config.yaml
num_key_value_heads: 5
vocab_size: 2048
attn_scale: 0.177
init: "normal"
init_std_down: 0.0665
learning_rate: 0.00625
lr_head: 0.00465
warmup_steps: 200
schedule: "wsd"
final_lr_fraction: 0.0
batch_tokens: [16384, 32768, 65536]
max_seq_len: 1024
Each number is 200 + 30 x the weight over its row's rms, rounded and kept within 0 to 999. Layers, rows and columns count from 0. The size before them is the row's rms in percent of the matrix's.

# layer 10 MLP down, 160x640, rms 0.0665, rows 35-122, columns 480-559
096,188,208,205,150,240,207,178,195,173,147,177,206,152,196,207,157,192,180,195,188,208,173,181,161,139,170,162,207,213,173,207,224,209,206,179,208,212,230,198,175,157,184,194,196,160,228,205,253,197,252,212,219,178,204,117,224,179,205,205,216,273,215,201,234,222,200,209,179,213,199,189,241,197,169,206,269,166,179,140,125
101,177,172,199,231,213,144,252,133,200,195,189,196,175,212,236,214,186,210,176,184,219,229,219,247,194,173,181,181,200,208,115,168,210,211,207,193,217,215,219,94,196,200,205,237,238,219,207,235,198,224,237,208,209,181,209,226,197,201,183,152,211,217,173,228,216,161,177,164,206,156,180,182,188,212,190,255,175,189,140,237
102,207,199,150,183,168,194,213,227,235,213,262,263,209,200,186,200,170,230,201,177,149,220,201,181,187,228,200,180,218,230,164,193,188,252,196,179,234,242,226,204,191,190,264,190,212,228,222,221,220,240,282,263,189,204,175,225,232,183,229,210,194,234,225,199,194,187,168,219,194,169,240,169,211,151,219,217,228,128,218,173
096,140,225,232,194,201,217,176,212,191,211,203,180,195,194,240,214,170,206,258,215,224,222,193,207,267,198,229,207,163,190,234,211,244,213,181,205,209,239,184,223,217,222,180,140,177,215,179,221,173,206,190,156,224,186,258,168,200,188,187,203,185,209,180,227,220,170,221,181,294,195,216,205,203,212,173,272,194,240,201,240
100,209,239,190,220,212,207,170,220,169,185,168,227,178,198,192,167,225,228,197,217,144,179,175,244,161,195,172,194,180,219,235,253,185,195,213,181,158,166,185,206,186,216,259,249,206,168,157,186,193,260,165,180,229,185,227,202,183,197,285,167,210,206,209,153,172,188,205,247,258,180,204,138,195,210,210,166,218,219,222,173
098,222,203,188,194,212,251,246,227,181,180,163,219,237,149,184,146,186,177,234,258,241,247,194,192,234,190,196,191,209,214,140,170,215,174,182,178,196,257,224,207,227,180,212,140,140,227,166,205,195,219,135,256,181,247,175,185,209,188,197,208,205,243,187,183,196,251,215,212,231,198,177,204,200,210,211,228,255,184,282,210
101,148,176,159,182,156,204,211,228,216,256,190,228,254,227,204,222,223,210,184,223,184,232,244,159,190,169,188,164,222,170,218,266,197,165,237,208,175,218,223,276,226,172,214,183,188,163,195,204,209,207,213,241,193,179,211,179,179,197,227,229,228,214,236,187,256,167,254,181,230,201,247,166,203,197,203,213,224,217,220,179
104,227,201,165,183,160,260,189,263,156,209,200,174,203,196,194,208,153,217,175,165,208,180,252,202,224,151,190,201,196,215,170,219,205,195,192,219,185,220,176,213,250,207,237,187,151,204,218,182,179,192,210,220,197,172,203,207,222,219,201,191,201,226,198,243,226,202,158,175,200,159,185,179,153,227,245,156,201,205,185,192
105,216,199,200,223,201,252,183,162,158,178,134,210,205,232,201,197,156,194,193,141,185,204,196,223,241,231,260,247,212,212,191,180,126,185,218,226,201,185,181,161,224,261,243,176,188,166,200,160,196,194,215,206,203,160,253,252,181,222,231,249,217,229,159,192,172,207,259,188,208,207,162,144,215,238,279,175,229,235,181,220
100,171,179,231,242,193,203,208,172,219,224,177,200,178,207,194,218,198,232,170,234,207,224,177,245,167,208,220,245,191,176,170,258,268,232,165,201,172,193,190,254,166,167,231,208,144,183,228,168,182,227,218,218,224,224,161,185,166,206,242,150,175,191,178,191,168,148,269,218,205,186,203,178,159,194,215,170,184,211,197,200
097,189,201,209,176,215,218,179,235,146,203,221,197,162,214,173,175,184,210,162,225,227,201,203,180,279,254,139,205,226,195,247,240,194,169,218,223,182,166,224,178,162,190,222,182,220,168,192,204,194,217,203,217,193,184,206,194,147,169,210,224,246,240,266,216,154,193,191,208,214,250,202,226,177,263,207,212,181,237,221,204
108,183,134,188,195,216,204,179,227,201,220,189,178,215,197,186,169,214,218,205,234,234,179,232,194,217,169,237,162,206,249,177,251,229,182,164,214,127,158,202,200,184,223,218,200,204,178,202,197,195,221,193,177,165,189,156,220,205,188,191,227,202,212,199,160,212,205,228,216,238,209,185,210,217,179,196,218,165,132,177,247
106,201,210,178,165,208,165,194,236,188,193,149,195,134,192,189,249,168,181,198,216,170,206,210,215,240,211,171,202,200,213,249,191,209,276,220,225,220,194,186,205,249,242,168,239,226,203,205,109,182,154,187,268,172,183,186,171,165,239,167,201,227,184,194,225,183,170,236,216,169,158,212,181,225,281,208,238,218,165,212,256
099,187,217,175,138,221,224,191,215,228,222,182,192,206,239,208,214,180,270,234,162,198,178,230,242,209,205,192,215,195,184,210,177,197,216,199,203,131,153,239,239,179,183,216,216,187,217,167,218,177,164,249,191,234,196,205,222,219,211,223,181,241,219,207,155,214,218,174,200,202,195,204,204,189,240,187,207,204,166,243,169
095,192,187,219,208,203,201,213,189,186,185,241,230,214,209,268,205,197,221,169,199,211,266,191,199,214,229,217,162,177,167,200,165,195,236,176,219,185,162,168,198,154,183,200,213,178,112,195,238,221,183,220,273,246,163,211,227,238,181,176,226,173,215,228,265,239,172,200,141,248,193,173,187,228,146,177,214,155,199,143,250
097,187,169,207,251,210,204,256,245,202,190,240,244,238,200,182,241,207,208,157,171,178,244,212,157,197,175,194,164,216,199,247,233,179,149,206,190,197,198,174,210,167,164,224,210,140,205,165,178,237,210,199,182,244,203,180,193,185,251,189,212,246,232,208,222,199,217,166,132,242,242,179,246,194,165,199,181,210,263,231,204
098,217,214,201,147,140,232,264,213,171,223,193,216,198,233,217,227,166,226,211,211,151,131,196,216,163,220,187,239,237,233,241,213,204,159,254,230,221,206,222,211,228,164,231,220,152,197,206,228,210,187,158,215,222,196,173,167,239,224,185,196,173,228,203,183,224,222,210,231,205,189,218,215,179,221,176,203,180,213,231,187
096,216,227,206,183,200,203,191,214,226,189,244,215,179,193,195,193,208,215,207,223,218,171,201,243,171,180,248,166,267,219,195,254,201,177,217,162,174,164,263,177,198,155,188,239,252,167,161,233,220,188,207,201,188,234,188,229,190,231,213,197,153,189,209,195,219,239,171,173,191,179,146,183,209,266,206,215,189,197,189,176
093,184,203,203,238,204,196,198,170,230,166,187,199,205,183,181,231,171,281,191,206,188,174,236,172,174,184,130,193,230,201,228,133,235,208,231,173,204,229,240,160,183,126,180,142,221,213,218,206,174,166,195,216,197,224,218,182,197,277,203,151,220,175,167,242,188,243,193,245,204,203,221,224,215,204,173,182,185,201,235,156
100,153,184,210,178,182,211,125,204,213,195,161,203,203,182,227,211,202,182,230,228,184,190,137,134,176,175,207,204,241,153,196,255,202,171,184,194,176,182,182,177,186,227,207,233,176,188,203,245,221,157,241,202,210,188,245,159,217,213,176,190,203,210,160,213,178,282,173,223,184,195,236,191,166,200,218,218,221,217,294,233
096,214,200,173,151,187,171,185,197,189,243,222,109,171,266,212,237,207,190,190,217,177,233,210,233,154,251,196,146,223,232,232,153,197,205,182,198,159,156,149,184,155,173,210,212,226,130,193,190,203,225,195,206,191,210,215,162,199,202,224,239,210,264,231,202,209,210,255,205,167,190,176,203,204,126,174,202,157,198,269,212
106,185,161,221,228,223,233,231,187,189,180,185,165,179,178,185,174,134,229,187,194,210,220,210,182,212,201,219,171,230,174,187,209,172,196,238,214,225,244,178,187,200,198,178,195,210,178,199,223,243,243,184,218,247,213,217,136,158,231,192,206,225,235,213,170,186,189,172,204,232,185,178,235,165,194,161,183,211,206,218,147
105,220,214,157,197,226,241,205,263,224,223,156,166,196,217,151,255,196,231,243,258,180,181,211,225,185,175,187,225,213,246,220,135,124,188,218,231,233,222,171,191,194,152,210,176,199,238,205,175,188,229,203,187,216,251,151,218,147,170,200,248,240,172,194,163,200,209,186,209,195,232,177,130,152,197,204,167,209,194,223,164
099,176,187,234,165,177,186,176,231,175,242,208,181,149,202,205,217,204,214,240,220,220,188,222,172,192,282,262,187,201,225,208,210,168,197,264,228,197,202,192,180,219,216,191,238,160,199,234,199,208,189,243,180,223,221,175,181,208,244,213,180,229,226,195,190,227,226,197,246,118,178,234,232,170,200,171,175,166,231,175,208
102,159,175,127,224,250,179,178,222,216,158,154,150,205,214,241,248,180,183,220,188,156,201,210,185,172,214,200,223,171,170,256,247,167,145,202,176,241,195,207,213,270,210,185,178,202,256,218,214,209,165,177,144,196,245,215,162,236,262,211,204,182,215,183,218,202,247,212,192,245,215,178,185,220,185,211,183,182,184,190,181
102,260,194,121,169,200,180,186,183,205,246,200,154,161,162,214,151,225,157,203,179,218,191,188,236,213,176,224,211,224,236,201,240,268,221,140,208,210,180,185,188,178,200,259,171,291,245,168,222,242,221,320,253,156,250,202,203,200,271,216,146,222,129,212,180,191,179,188,209,226,184,180,210,212,165,175,188,211,156,146,236
105,225,235,196,262,172,244,173,270,260,223,225,239,225,192,219,144,199,172,203,266,246,220,195,137,239,118,188,183,187,235,196,192,181,157,153,186,187,210,138,208,182,215,195,162,184,154,165,184,196,264,211,195,202,211,150,189,190,189,235,185,199,222,255,176,212,187,190,153,236,190,208,217,131,167,186,222,221,169,185,198
100,221,168,202,154,223,172,136,176,159,227,191,184,194,206,156,161,253,226,218,220,214,232,232,239,190,206,185,155,232,220,167,136,197,215,219,249,215,208,187,227,175,206,242,199,238,206,209,221,169,208,148,135,179,220,183,223,159,216,216,213,203,209,233,235,208,238,216,197,171,229,170,168,159,199,231,214,174,181,159,176
104,177,185,240,214,243,162,202,171,161,218,197,246,263,199,202,195,186,181,144,190,143,216,233,194,189,188,204,273,231,199,175,234,214,247,247,188,184,169,180,177,170,229,199,210,164,198,245,187,169,210,227,205,165,217,222,172,207,223,221,126,158,192,234,206,137,206,171,224,225,164,174,136,205,243,270,243,225,178,208,247
105,163,167,194,183,181,184,133,193,192,200,232,230,226,205,203,188,228,199,176,217,261,128,186,198,238,239,247,240,252,169,170,170,258,240,148,205,227,220,237,214,154,211,194,190,206,184,220,219,139,176,201,272,187,264,246,169,183,237,254,160,189,158,176,186,184,185,263,191,193,183,221,188,185,166,184,214,134,171,203,186
099,187,210,226,202,216,218,171,156,213,215,215,191,214,215,211,178,178,191,228,193,185,220,226,192,144,216,136,165,203,279,123,164,189,180,192,230,189,188,222,225,200,221,184,198,216,175,224,175,201,202,203,140,192,233,210,199,227,183,242,206,198,230,169,227,217,204,260,182,157,187,136,161,182,177,201,211,143,137,165,200
092,162,205,229,199,152,222,215,191,167,203,218,230,201,189,206,207,180,162,202,193,211,257,228,224,155,197,267,226,257,165,175,206,173,190,167,192,175,203,250,209,208,178,164,248,209,224,212,148,148,168,186,166,136,211,140,185,183,198,215,219,199,204,229,249,199,179,198,230,210,202,233,251,201,190,191,175,180,198,168,197
105,224,151,223,202,240,215,227,243,206,184,159,217,212,215,194,193,232,188,193,195,173,242,198,223,147,215,157,194,153,181,227,198,218,204,211,179,219,172,210,226,208,201,221,181,198,154,157,205,192,180,235,186,198,224,177,131,258,172,216,171,214,221,129,173,178,190,155,153,185,193,229,263,219,225,177,166,249,167,287,275
097,200,184,252,213,229,174,162,162,184,211,208,243,242,214,158,178,219,209,164,190,165,185,201,209,182,195,209,232,209,183,172,212,212,164,190,222,176,208,228,215,200,205,177,260,180,213,225,184,209,205,184,215,188,226,190,223,235,196,228,176,204,170,214,138,189,231,191,179,218,201,177,227,249,231,179,191,212,234,193,179
098,232,211,167,180,166,220,176,155,215,197,278,169,206,217,158,192,189,250,219,228,177,186,200,203,198,239,195,227,226,229,207,240,111,193,208,199,259,228,191,223,194,209,258,161,254,198,242,219,257,169,207,193,178,180,153,252,179,234,211,161,233,193,218,240,229,241,201,168,239,211,224,172,195,213,144,197,202,160,185,225
105,204,209,236,202,195,244,248,186,181,217,202,210,189,162,257,230,220,221,169,194,231,179,227,190,186,173,173,131,199,258,160,206,204,222,196,191,232,232,147,226,260,240,238,115,193,202,212,153,207,149,142,206,240,208,181,248,145,153,183,172,165,202,213,245,216,249,208,144,189,175,140,224,189,164,189,159,198,212,187,248
095,202,231,232,189,156,189,189,217,231,166,252,269,191,221,171,137,183,190,219,215,203,194,213,215,239,257,208,193,157,210,110,195,214,168,256,189,128,212,197,190,226,202,211,248,178,211,174,196,190,141,149,187,140,150,261,220,192,209,183,142,207,230,216,219,228,194,216,205,245,210,240,271,208,190,182,239,167,218,168,216
103,189,181,222,202,200,263,206,142,167,223,253,220,224,217,161,184,193,167,200,203,194,197,199,225,246,207,188,205,206,172,143,154,177,196,189,217,215,182,187,155,201,195,232,203,169,222,189,184,127,260,151,179,195,190,188,194,226,225,155,252,204,165,210,191,157,225,224,215,166,179,233,204,210,140,111,202,175,212,209,216
107,167,207,230,221,182,182,228,263,175,222,236,252,188,203,270,276,192,181,195,198,175,211,194,201,130,184,170,179,227,199,163,161,209,227,200,231,194,179,190,169,229,194,195,198,231,204,190,243,211,187,221,269,200,196,160,172,148,245,161,222,195,168,228,219,239,242,162,234,188,197,251,178,204,234,244,202,196,227,224,169
105,222,199,176,269,198,215,208,232,214,221,157,179,229,243,221,202,187,197,180,237,234,172,200,194,141,216,177,182,270,225,174,161,221,230,272,173,197,205,244,209,146,158,171,188,209,161,234,222,212,206,213,206,220,210,215,198,212,168,177,205,214,214,189,187,212,133,179,163,218,210,183,167,214,237,200,212,158,172,245,178
102,225,271,229,210,187,194,216,198,237,201,195,175,215,204,175,249,225,188,222,159,209,195,202,182,200,196,190,221,162,198,175,249,172,187,172,200,204,161,187,197,218,211,233,206,156,173,144,192,227,190,131,142,190,224,185,166,174,205,163,165,200,197,196,234,213,167,241,205,190,236,218,200,195,193,181,222,182,232,223,215
096,165,143,235,280,251,205,223,191,216,188,181,205,205,173,142,211,168,162,232,155,206,169,221,244,218,200,167,199,200,244,208,151,153,186,244,200,255,218,281,176,198,228,198,133,243,209,232,176,231,173,232,192,168,155,163,202,225,234,209,190,197,249,217,210,188,246,149,243,180,152,189,146,150,142,208,233,175,161,250,212
102,208,231,243,209,126,157,212,262,232,175,214,246,208,186,188,216,237,207,182,233,167,208,176,231,177,215,210,211,194,153,222,227,186,201,132,214,222,229,245,191,197,205,215,167,173,171,239,201,175,194,220,228,223,239,246,161,254,182,141,161,193,201,218,191,232,176,139,242,249,188,202,193,168,170,174,221,224,156,203,191
099,231,257,152,213,233,239,248,210,197,236,198,172,208,186,199,255,193,236,167,240,176,164,205,172,230,213,192,190,202,161,173,184,163,164,191,187,200,235,186,213,194,203,190,196,220,193,235,191,229,202,208,162,198,208,187,170,173,188,166,160,135,163,181,196,175,235,224,203,203,155,193,255,192,238,183,234,239,197,222,188
101,203,223,193,229,229,215,220,197,205,241,189,208,177,186,175,185,235,209,232,185,207,236,183,145,188,154,195,190,212,207,206,189,209,192,189,165,157,193,185,222,172,175,196,221,202,169,151,229,183,198,183,190,282,227,186,256,211,213,215,224,158,227,254,204,147,176,198,175,140,186,180,245,193,276,254,209,153,146,210,188
098,234,172,207,225,198,183,177,165,185,238,217,197,175,214,169,177,159,206,221,187,182,210,235,250,182,163,124,220,223,172,188,174,173,196,203,213,210,190,194,165,171,188,209,190,211,232,151,223,199,149,224,191,193,238,176,182,202,200,164,161,183,169,201,197,166,160,225,201,195,172,195,245,199,206,191,208,130,163,219,195
096,240,180,240,161,176,162,211,189,246,140,165,225,208,222,256,207,187,209,191,181,204,198,186,253,203,178,171,153,194,250,256,235,238,197,261,157,177,204,187,185,177,182,171,169,181,144,177,217,179,194,198,231,248,187,239,247,198,209,258,187,197,230,228,233,150,197,137,191,169,183,176,184,192,190,215,123,265,149,175,139
099,216,200,193,208,185,236,220,226,207,181,162,170,199,232,224,235,246,224,194,191,190,184,192,211,240,248,202,265,186,143,156,226,230,173,166,166,183,161,201,162,190,176,230,250,228,154,213,174,192,214,231,128,212,200,220,178,227,178,186,177,171,233,189,215,204,208,253,226,160,208,182,133,226,154,214,212,255,202,187,194
098,169,239,286,197,197,206,216,140,183,184,251,205,164,167,206,214,211,181,237,216,233,250,191,217,164,226,215,206,202,209,180,133,186,193,195,192,231,192,222,199,167,184,232,233,218,213,186,182,251,179,167,161,153,260,232,248,189,199,182,122,190,166,224,196,196,242,220,201,191,231,136,235,222,189,193,184,191,199,222,196
097,179,224,212,229,244,191,201,165,162,189,210,206,184,192,281,134,197,244,221,181,227,170,149,188,236,161,238,208,175,188,189,217,192,196,233,198,195,182,203,187,131,196,167,197,166,189,225,202,266,149,132,194,193,192,195,236,196,188,214,229,210,212,227,173,218,199,184,209,220,218,178,229,180,189,197,204,223,258,211,215
104,128,208,178,202,206,215,163,292,193,222,223,179,213,191,188,231,228,205,202,249,175,207,204,236,211,155,178,167,216,203,178,176,230,208,226,188,233,185,222,200,181,235,197,220,219,184,225,168,228,187,141,178,179,195,171,238,197,193,174,180,221,195,225,185,215,247,227,206,199,224,207,249,222,140,195,152,183,270,178,159
100,216,232,189,214,185,249,182,187,177,221,147,152,198,226,156,172,235,223,169,241,240,225,203,217,239,209,214,219,203,221,194,252,205,235,275,197,144,248,211,124,214,268,166,275,200,222,209,175,257,146,118,209,141,179,169,228,199,135,196,211,226,177,239,248,189,232,197,192,138,236,223,198,158,214,193,221,220,242,209,196
105,246,165,199,214,192,204,217,205,204,188,165,191,188,149,161,174,168,144,210,183,173,179,159,214,194,265,161,200,188,212,203,201,220,213,161,215,214,127,186,192,250,208,128,151,274,207,224,178,225,218,249,233,228,181,224,210,223,201,233,234,178,201,227,211,188,189,138,214,220,169,207,258,157,141,231,180,262,191,201,170
099,153,234,171,168,203,227,122,204,215,226,240,239,264,191,172,182,170,226,209,199,260,190,204,235,230,240,190,244,228,229,231,186,138,222,157,152,211,171,212,192,183,171,216,243,188,246,238,208,180,195,223,193,201,200,198,200,161,184,200,154,210,229,142,248,154,256,222,273,220,262,254,187,198,154,192,160,179,197,236,209
097,188,250,194,199,200,168,227,216,210,180,243,194,206,198,181,224,221,241,224,139,199,142,261,225,186,203,213,221,175,193,172,224,156,207,242,144,236,189,185,160,172,210,227,226,226,159,229,227,192,216,226,209,209,132,174,206,185,229,186,242,201,215,236,225,211,198,248,229,139,162,177,180,203,236,199,225,192,234,252,137
100,256,195,114,173,233,182,195,167,234,149,261,173,219,197,194,174,240,196,212,130,220,206,192,203,211,142,236,235,155,200,184,178,164,212,194,211,223,184,207,195,222,187,197,246,185,216,166,193,178,194,223,196,193,213,173,166,192,232,191,173,285,162,187,184,211,182,193,193,216,248,209,198,216,183,212,206,205,169,156,180
098,152,188,186,245,181,186,154,233,195,202,240,221,200,167,178,158,215,255,176,192,208,201,200,177,224,199,192,173,176,228,251,173,230,152,171,176,211,212,239,205,180,217,229,174,210,164,191,195,178,166,231,159,210,158,203,204,170,249,233,204,238,184,195,185,179,162,180,215,182,181,147,159,166,174,226,247,135,199,190,172
101,242,207,253,227,222,236,182,215,188,230,232,256,234,226,187,211,235,212,208,209,177,200,210,201,241,231,255,197,187,183,213,210,170,226,163,177,254,233,151,221,174,246,177,190,204,173,171,177,158,171,206,199,156,197,227,217,195,150,239,174,239,151,224,205,220,140,199,180,187,219,238,211,247,222,246,150,224,177,162,193
097,187,218,199,179,203,189,159,198,243,218,243,188,255,184,191,198,182,203,192,218,206,199,174,218,252,244,222,205,202,161,200,246,215,223,170,196,169,265,204,189,239,194,195,255,102,137,195,178,191,177,214,225,200,219,195,145,228,207,210,208,213,229,177,216,165,248,224,207,182,193,193,235,213,199,215,227,255,160,212,151
106,182,218,224,196,199,227,226,181,220,197,245,236,210,144,154,207,261,168,178,225,197,222,223,189,199,173,248,141,164,189,177,198,210,188,238,220,220,213,182,213,236,184,261,215,199,206,236,153,202,217,176,197,190,242,192,205,184,160,219,237,178,257,202,177,218,165,175,189,226,186,226,181,171,146,219,182,231,192,172,172
098,176,168,165,212,186,222,212,225,214,223,197,198,185,227,197,169,195,234,184,202,213,198,207,200,214,155,231,218,146,208,219,204,200,128,265,187,222,266,170,224,167,228,218,208,215,185,203,190,225,241,153,211,230,199,217,208,210,179,202,248,188,145,160,210,224,186,174,236,247,206,218,188,183,194,220,187,162,161,170,197
100,182,217,195,215,203,193,231,213,242,214,164,219,134,189,235,243,202,188,204,238,202,265,241,229,147,243,206,199,262,223,216,213,228,220,209,235,163,219,198,218,165,222,140,215,230,231,204,244,176,202,217,217,195,233,183,160,187,172,233,203,223,224,170,140,179,217,202,237,222,173,204,239,193,179,201,250,210,184,239,240
101,223,205,246,243,162,189,192,238,220,199,156,189,203,185,166,132,229,152,244,243,155,132,205,205,247,185,233,167,148,189,259,232,186,209,203,190,213,230,190,192,187,229,142,215,176,272,126,196,166,204,152,174,181,171,182,227,207,207,197,216,214,224,222,147,229,244,190,170,229,166,201,233,210,232,256,221,171,187,186,218
095,189,298,180,217,154,170,231,266,187,175,168,202,196,218,128,217,151,220,189,227,148,205,181,184,215,176,184,185,185,91,191,192,144,195,238,146,224,261,238,170,159,222,167,179,178,236,170,217,197,242,199,163,197,176,189,201,179,175,171,203,184,215,234,183,190,194,209,164,167,243,161,216,233,180,201,249,197,247,213,166
095,174,212,203,183,188,235,103,165,182,186,146,265,183,178,216,182,234,204,219,195,159,185,227,197,174,197,224,213,164,174,149,143,211,154,161,221,186,167,219,212,191,182,184,151,166,158,183,198,221,200,287,204,213,195,256,197,212,217,278,193,222,208,140,183,145,224,148,186,140,138,203,168,195,178,226,187,214,206,250,186
100,200,199,166,187,223,208,247,261,185,165,216,163,180,194,215,233,143,216,185,211,243,192,234,159,155,257,174,198,207,214,238,195,235,238,219,177,148,216,152,147,211,195,245,144,243,136,212,221,184,202,223,156,220,216,199,161,177,201,217,237,227,263,236,179,231,168,190,221,211,233,229,202,208,216,190,212,176,256,200,123
100,182,242,221,199,164,212,204,165,201,234,225,228,207,172,173,161,253,162,192,194,237,224,205,177,159,190,164,198,182,170,172,200,219,211,240,247,189,217,208,182,230,165,230,183,198,194,187,138,228,270,156,234,220,229,191,226,186,232,216,176,169,209,245,186,189,200,217,167,172,194,225,207,230,193,220,216,149,201,227,216
107,184,239,276,196,163,174,194,200,168,239,169,206,163,197,197,187,214,170,228,239,205,194,163,200,181,200,213,189,206,185,195,164,224,222,111,200,170,197,204,195,218,195,207,123,192,183,171,179,178,162,181,193,227,200,225,175,215,189,153,202,237,219,198,191,209,184,137,137,187,171,199,181,183,167,181,222,246,177,197,203
105,182,154,199,174,192,145,233,244,229,180,207,218,178,193,191,186,209,199,259,198,171,188,222,220,175,199,141,235,216,174,230,194,203,185,207,205,231,221,206,153,206,208,205,208,209,192,206,211,213,176,182,230,244,183,185,160,159,215,208,174,184,199,178,147,225,199,222,209,140,179,223,196,141,208,195,192,138,250,209,198
104,138,215,216,195,224,155,186,207,248,193,149,152,257,192,186,185,195,182,150,230,180,247,187,185,166,213,164,252,195,249,236,239,164,170,198,160,154,188,184,242,158,165,187,195,267,184,195,159,205,170,207,150,215,208,208,127,203,188,190,177,234,211,238,184,216,198,190,231,199,209,146,200,157,207,171,233,202,238,226,135
097,200,228,171,218,182,260,239,211,240,217,242,190,162,175,229,196,194,196,165,184,261,239,222,227,218,262,217,172,251,203,198,205,256,213,212,223,206,173,136,231,243,148,219,244,234,166,225,201,195,221,186,154,180,234,162,232,217,229,178,222,185,225,251,161,260,150,191,201,199,205,201,190,144,208,213,211,197,212,209,183
098,237,177,153,187,192,199,234,147,176,250,179,243,180,191,165,172,193,142,241,196,181,187,200,186,208,264,191,149,187,161,167,156,196,241,208,217,231,162,180,217,250,158,202,157,247,238,192,249,219,226,224,174,219,205,152,201,188,192,215,209,233,213,218,175,183,152,228,147,203,192,197,188,232,218,215,227,199,185,170,244
101,245,219,172,167,173,210,165,199,202,231,105,189,183,203,141,222,188,241,210,189,142,249,206,217,176,219,248,168,213,194,244,275,162,200,233,223,192,187,182,115,173,212,225,223,187,210,223,233,214,259,231,202,166,187,250,224,173,237,216,177,227,218,180,174,166,260,204,240,188,183,227,243,224,183,166,246,206,188,179,152
100,192,209,217,201,216,182,202,184,193,206,239,245,204,227,153,223,201,221,224,248,233,247,185,213,237,227,161,180,218,198,188,223,186,169,236,232,238,201,169,187,224,187,196,198,191,224,204,214,158,165,144,209,204,222,204,234,233,172,152,197,245,183,205,199,225,192,192,154,231,208,215,160,161,174,161,171,174,181,188,179
096,123,229,244,168,205,220,165,211,189,208,214,199,203,215,169,212,198,156,195,211,212,232,232,210,238,182,244,236,196,226,190,261,246,139,241,173,205,217,206,165,209,201,210,243,156,190,184,198,175,172,200,203,158,185,225,177,198,195,209,218,206,182,212,197,140,212,191,257,134,234,168,202,205,181,209,215,160,204,194,234
100,189,187,178,220,235,211,225,181,207,191,204,164,163,143,160,204,225,202,186,183,206,167,213,216,176,217,199,184,173,272,219,180,226,239,224,211,192,179,154,215,209,214,224,148,147,200,224,178,195,206,180,188,280,189,127,203,170,223,162,237,230,211,228,205,205,211,137,168,226,212,204,220,185,245,160,210,182,196,264,246
101,188,220,195,194,185,227,208,162,194,91,199,172,222,193,258,216,222,200,146,204,186,234,201,195,209,208,202,196,193,249,221,155,190,197,226,225,211,206,188,161,200,242,207,218,187,230,191,226,189,160,166,233,187,179,222,176,177,213,178,208,187,207,216,168,210,234,210,157,170,151,154,171,200,218,205,238,200,258,230,144
103,159,156,151,170,227,196,196,192,214,200,194,178,250,158,224,221,232,174,167,252,212,194,215,183,250,211,141,185,198,205,222,199,174,187,191,287,184,172,208,209,171,214,163,241,195,137,211,226,224,165,179,179,210,180,221,154,140,224,212,203,199,206,213,208,222,177,172,252,185,193,218,241,172,177,213,183,210,201,228,208
098,189,192,177,203,155,215,227,139,226,208,180,135,186,194,190,185,222,191,228,208,227,169,205,195,199,207,216,216,163,179,176,233,241,190,118,217,245,234,174,205,197,207,241,203,155,230,202,139,246,185,183,148,214,257,210,141,217,183,167,197,204,200,191,179,244,180,164,190,224,149,253,206,205,213,193,197,236,202,188,328
102,209,204,214,189,178,250,239,221,170,196,195,167,191,164,214,136,167,181,251,245,261,202,220,212,170,222,245,214,205,216,198,171,171,191,206,226,214,227,225,157,187,213,199,234,146,233,195,153,160,193,143,197,196,190,171,124,191,255,194,226,175,214,141,177,217,198,184,142,209,210,164,225,167,231,209,216,239,174,231,197
102,181,188,158,224,187,237,221,229,230,231,218,220,279,211,211,210,259,219,181,200,183,171,223,173,137,207,212,193,184,182,268,197,264,208,208,224,248,208,160,248,216,201,145,177,197,180,189,217,186,210,191,180,264,149,170,196,126,201,154,217,233,213,206,174,162,121,204,226,177,218,170,180,135,166,133,186,176,167,201,223
095,244,228,228,225,169,148,203,229,237,209,226,167,205,230,191,184,197,242,217,189,190,185,194,185,266,181,190,187,220,226,235,197,197,208,125,152,196,216,185,221,239,233,186,170,180,177,164,231,164,201,215,249,156,201,266,254,218,208,187,227,219,175,231,223,199,186,219,171,260,200,227,182,204,227,206,226,216,209,213,188
098,193,172,147,165,180,219,199,163,250,229,194,194,218,229,187,241,231,220,206,193,221,222,184,185,234,180,234,213,172,208,176,161,202,236,198,191,157,242,202,195,247,185,211,254,232,254,179,184,164,179,198,172,165,194,207,187,156,192,203,186,213,186,186,219,252,251,179,245,214,271,203,172,194,176,166,166,211,248,220,196
119,196,171,246,193,178,222,226,151,263,266,231,193,201,193,164,228,242,209,220,205,192,189,212,188,175,185,178,159,187,189,186,163,144,230,173,222,207,209,215,212,269,232,227,193,198,187,144,200,184,221,187,218,203,238,210,188,180,228,221,227,198,201,214,180,197,188,232,170,204,195,95,170,227,194,232,213,198,208,194,158
095,191,228,267,174,189,248,250,215,241,242,147,209,236,228,259,157,183,261,185,196,184,146,206,194,273,173,203,173,209,186,170,131,196,220,199,182,171,184,225,219,223,177,206,233,175,235,169,183,211,216,219,262,162,180,202,150,201,184,154,200,243,192,183,165,257,166,261,225,178,159,260,203,186,194,186,211,193,217,181,195
099,202,205,186,221,152,241,165,205,218,186,173,160,195,186,164,165,246,143,179,191,176,241,213,255,121,251,268,210,235,172,219,241,155,211,226,250,193,181,252,232,212,198,174,187,213,152,211,221,181,210,204,195,193,254,167,208,244,190,240,207,136,167,238,198,198,213,201,157,187,160,201,219,212,205,206,230,150,153,210,223
097,163,188,201,195,225,190,219,196,209,189,212,228,220,229,183,195,194,198,207,255,176,194,183,175,196,236,224,242,168,236,211,217,173,201,227,198,185,153,137,170,237,178,190,147,153,139,192,155,205,167,181,190,234,212,236,226,222,180,181,201,207,206,159,180,217,218,215,213,181,214,219,109,186,134,201,188,246,108,182,248
100,207,220,197,194,188,194,214,142,173,224,280,279,185,270,196,156,209,214,238,121,213,203,248,204,181,205,197,150,198,232,203,194,179,131,216,172,264,209,217,265,166,189,194,160,143,199,200,168,259,208,179,192,219,124,196,225,200,218,200,193,195,214,201,188,197,210,181,186,198,183,117,181,242,194,152,255,189,234,189,260